config.toml
num_hidden_layers = 11
hidden_size = 576
num_attention_heads = 9
num_key_value_heads = 9
head_dim = 64
intermediate_size = 2304
vocab_size = 32600
hidden_act = "gelu"
norm = "layernorm"
norm_place = "pre"
norm_eps = 1e-06
positions = "learned"
qk_norm = false
attn_scale = 0.125
bias = "none"
tie_word_embeddings = true
parallel_block = false
init = "normal"
init_std_qkv = 0.0188
init_std_o = 0.004
init_std_up = 0.0188
init_std_down = 0.004
optimizer = "soap_variant"
learning_rate = 0.00422
beta1 = 0.95
beta2 = 0.99
weight_decay = 0.23
lr_head = 0.00877
max_grad_norm = 1.0
warmup_steps = 200
schedule = "cos"
final_lr_fraction = 0.0
batch_tokens = 262144
max_seq_len = 1024
doc_mask = true
train_tokens = 500800000
max_steps = 1911
dataset = "wikipedia_en"
Each number is 128 + 32 x the weight over its row's rms, rounded and kept within 0 to 255. Layers, rows and columns count from 0. The size above them is the row's rms in percent of the matrix's.

# layer 2 MLP down (transposed), 2304x576, rms 0.0557, rows 2216-2220, columns 0-143
size [ 99 107 102  96  94]
[[138 128 147  70  94  90 103 139 117 196 151 150 166 171 119 128 103 189 127 111 114 103 141 135  91 115 109  86 141 126 114 168 123 147  94 107  90 148  91 173 125 171 205 157  78 104 134 151 132 130  74 177  65  85 146 118  94 109  75 130 117 108 121 121  41 174 118 169 158 145 125 135 111 140 154 114  98 112 193 155 134 124 108 142  33  76 114  91 181 111 133  94 100 131 115 165 102 109  95 136 222 159 149  99 131  98 147 107 105 126 106 120 139 142  88  77 105 114 132 101 100 137 127 102  91 146 186 110 138 181  82  89 153 115 162  97  93  73 180 120 128 112 153  67]
 [119 120 201 210 118 152 110  83  66 134 132 111 171 143 126 175 140  94 109 138 128  83 102 165 173 100  98  72 136 131 157 130 185 157 127 166 123 121 117 148 139 163 179 157  86 160 121 116 164 175 160 181 154 146 123  68 103 144 143  96 112  99 165  92  65 109 121 120 123 150 140 148 141 134 133  89 161 113 121 156 165 139 141 114 117 130  98 154 130  66 150  60 107 132 120 133  46 170 117 119 176 141 102  23 148 106 120 173 130 159  98 151  71 113  72 168 130 133 106 154  77 132  93 106 108 125 148 101 121 128 157 148 121 135 149 147 124 131 118 136 152 116 136  73]
 [110 110 143  98 121  82 118 132 146  82 156 126 101 146 143 147 206 105 115 153 100 126 108 144  86 122 140 155  59 113 156 145 141  94 163 108 101 128 121 168  98  65 133 122 139 106 127 121 233 106 112 126 174 110 145 100 148 112 138  70 107 114 178 140 129 107 104 165  84  75 129  86  78 130 140 159 106  87 211 174  93 100 176 172 120 169  86 137 167 150  58 121 151 133 162 126 138 116 107  91 178 160  66 141 156 110  79 151 192 124 145 131 160 124 103  96 118 145  91 115 137 120 165 132  94 186 157 134  91 175 149 197 131 194  85 127  90  96 112 149 106 191 121 161]
 [150 199 214 102 136  80 149 144  78  81  67 145 173 103 141 146 137 180 113 155 100 124 119 103  64 110 112 133 138 175 144 138  92  95 165 152 128 172 129 116 108 114 185 111 210 105  71 124 147 128 118 132  79 148 145 172  83  87 111 126 143 114 153 172  81 156 135 154 130  91  84 113 137 162 120 149 101 114 101 142 112  84  89 100 108 136 138  88 162 124 139 111 180 100 206 124  73 110 136  66 132 132 126 109  66  74 125 158 135 107 116 135 127 145 118 110 139 177 166 109 113 138 137 156 199 126  99  81  93 199 123  71 145 157 116 110 106 144 176  62 124 139 149 158]
 [176 132 121 111  98 171 189 123  83 127 159 147 148 182  67 113 115 129  92 121 121 122 169 134  88  95 120 151 165 119 184 191 136 113  98 120  80 125  83 162 188  72  81 146 115 183 150 168 173  51 136 114 135 156 109 161 161 107  84  74 115 154 204 166 132 200 113 165  92 116  85 139 201  75 145 203 128 119 105 144 163 156 124 152 153  73  85 143 127 134 152 155 142 167  69  94 160 165 166 110 155  61 127 148  92 189 121 137 153 110 139 161  57 142 111 143  77 144 100 189 159 118 163 165 136 147 150  65 114 116 148 157  98  75 154  92 157 131 128 137 159 152 129 124]]
# layer 2 MLP up, 2304x576, rms 0.0625, rows 2217-2220, columns 0-143
size [107 108 105  91]
[[ 94 156 137  92 133  71 148  91 133  93 136 183 145 179 144  84 187 125 136 134 132 172 130 107 143 164 181 160 169 113 137 147 130  83  51 129 147 139  90 133 113 155 141 121 171  92 124  78 130  99 124 144  79 100 132  76 112 163 132 146 128 116 138  90 101 136 137 202 143 140 125  60 172 126 142 141 141  91 127 169 134 110 100 106 138 104 226  90  67 114 109 134 123 212 150 110 166 144 151 160  92 108 113 123 136 149 150 148 137 134 130 134 135 134 130 131 136  54 178  61 123 148 112 161 139 135 144 115 154  98 123 141 113 131 146 156 188 150 174  79 146  69 139 101]
 [172 125 115 147 162 150 157 103 154 176 103 123 141 105 159 143 129  97 118  75 147 111 115 131 161 129  60 145 155 140 155 111 123  83 144 146 111 108 114 110 168 125  68 144 169  97 129 111 141 137  54 141 136 181 100 138 120 139 170  91 128 145 145 119 174  99  81  79  68 119 130 164 112 159 135 169 132 118 181 176 145 161 115 186 135 132  92 115 123 158 171 129 167  98 101 119 110 196 159  83 135 132 171 146 104  95 134 166  98  71 136 175 183  82  84 139 135 108  72 175 117 152 169  97 193 100  84  95  95 113 160 149 173  94 165 115 170 180 178 164  97 114 111 174]
 [122 118 139 158 116 104 142 130 120 146 109  82 117 123 188  99  81 153 146 134 139 180 205 119 147 112 147 114 134  94  66 157 120 181 168 109 130 104 125 158 123 106 122 167  98 129 118  92 129 129 176 137 186  87 137 139 133 126 118 116 136 104 105  99  58 194 171  94 152 130 151 138 140 108 104  95  85 158 189 130  63 146 124 152 140 112  97 150 145 156 119 105 107 103  59 153 148 104 163 103  96 108 111 151 148 145  83 117 162 157 129 123 102 108 133 118 115 164 164  60 113 128  72 117 129  73 163 117 170 105 162 127  91 112 169 121 131 128 128 133  65 157 144 109]
 [146  63 105 146 118 124 149 205  95  61 103 168  67  82 164 121 138 167 135 147 146  94 118 152 164 137 118 143 100 124 137 153 121 126 149 170 111  87 131  94 100 116 162 117 106  93  98 152  54 111 177 112 137 127 166 112  79 124 115 115 146  90 169 113 129 140 141  98 136 149 150 209 162 125 128  83 182 105 153 128 190  78 136 121 104 133 101  74 150  78 145 103  38  87 109 110  93 127 169 131 146 179 130 113 132  92 116 101  74 118 116  84  98  97 122 219 121  94 151 101 118 120 122 155 114 186 105 174 152 174 174 126 121 123 175 180 165 167 140 147  77 111  88 133]]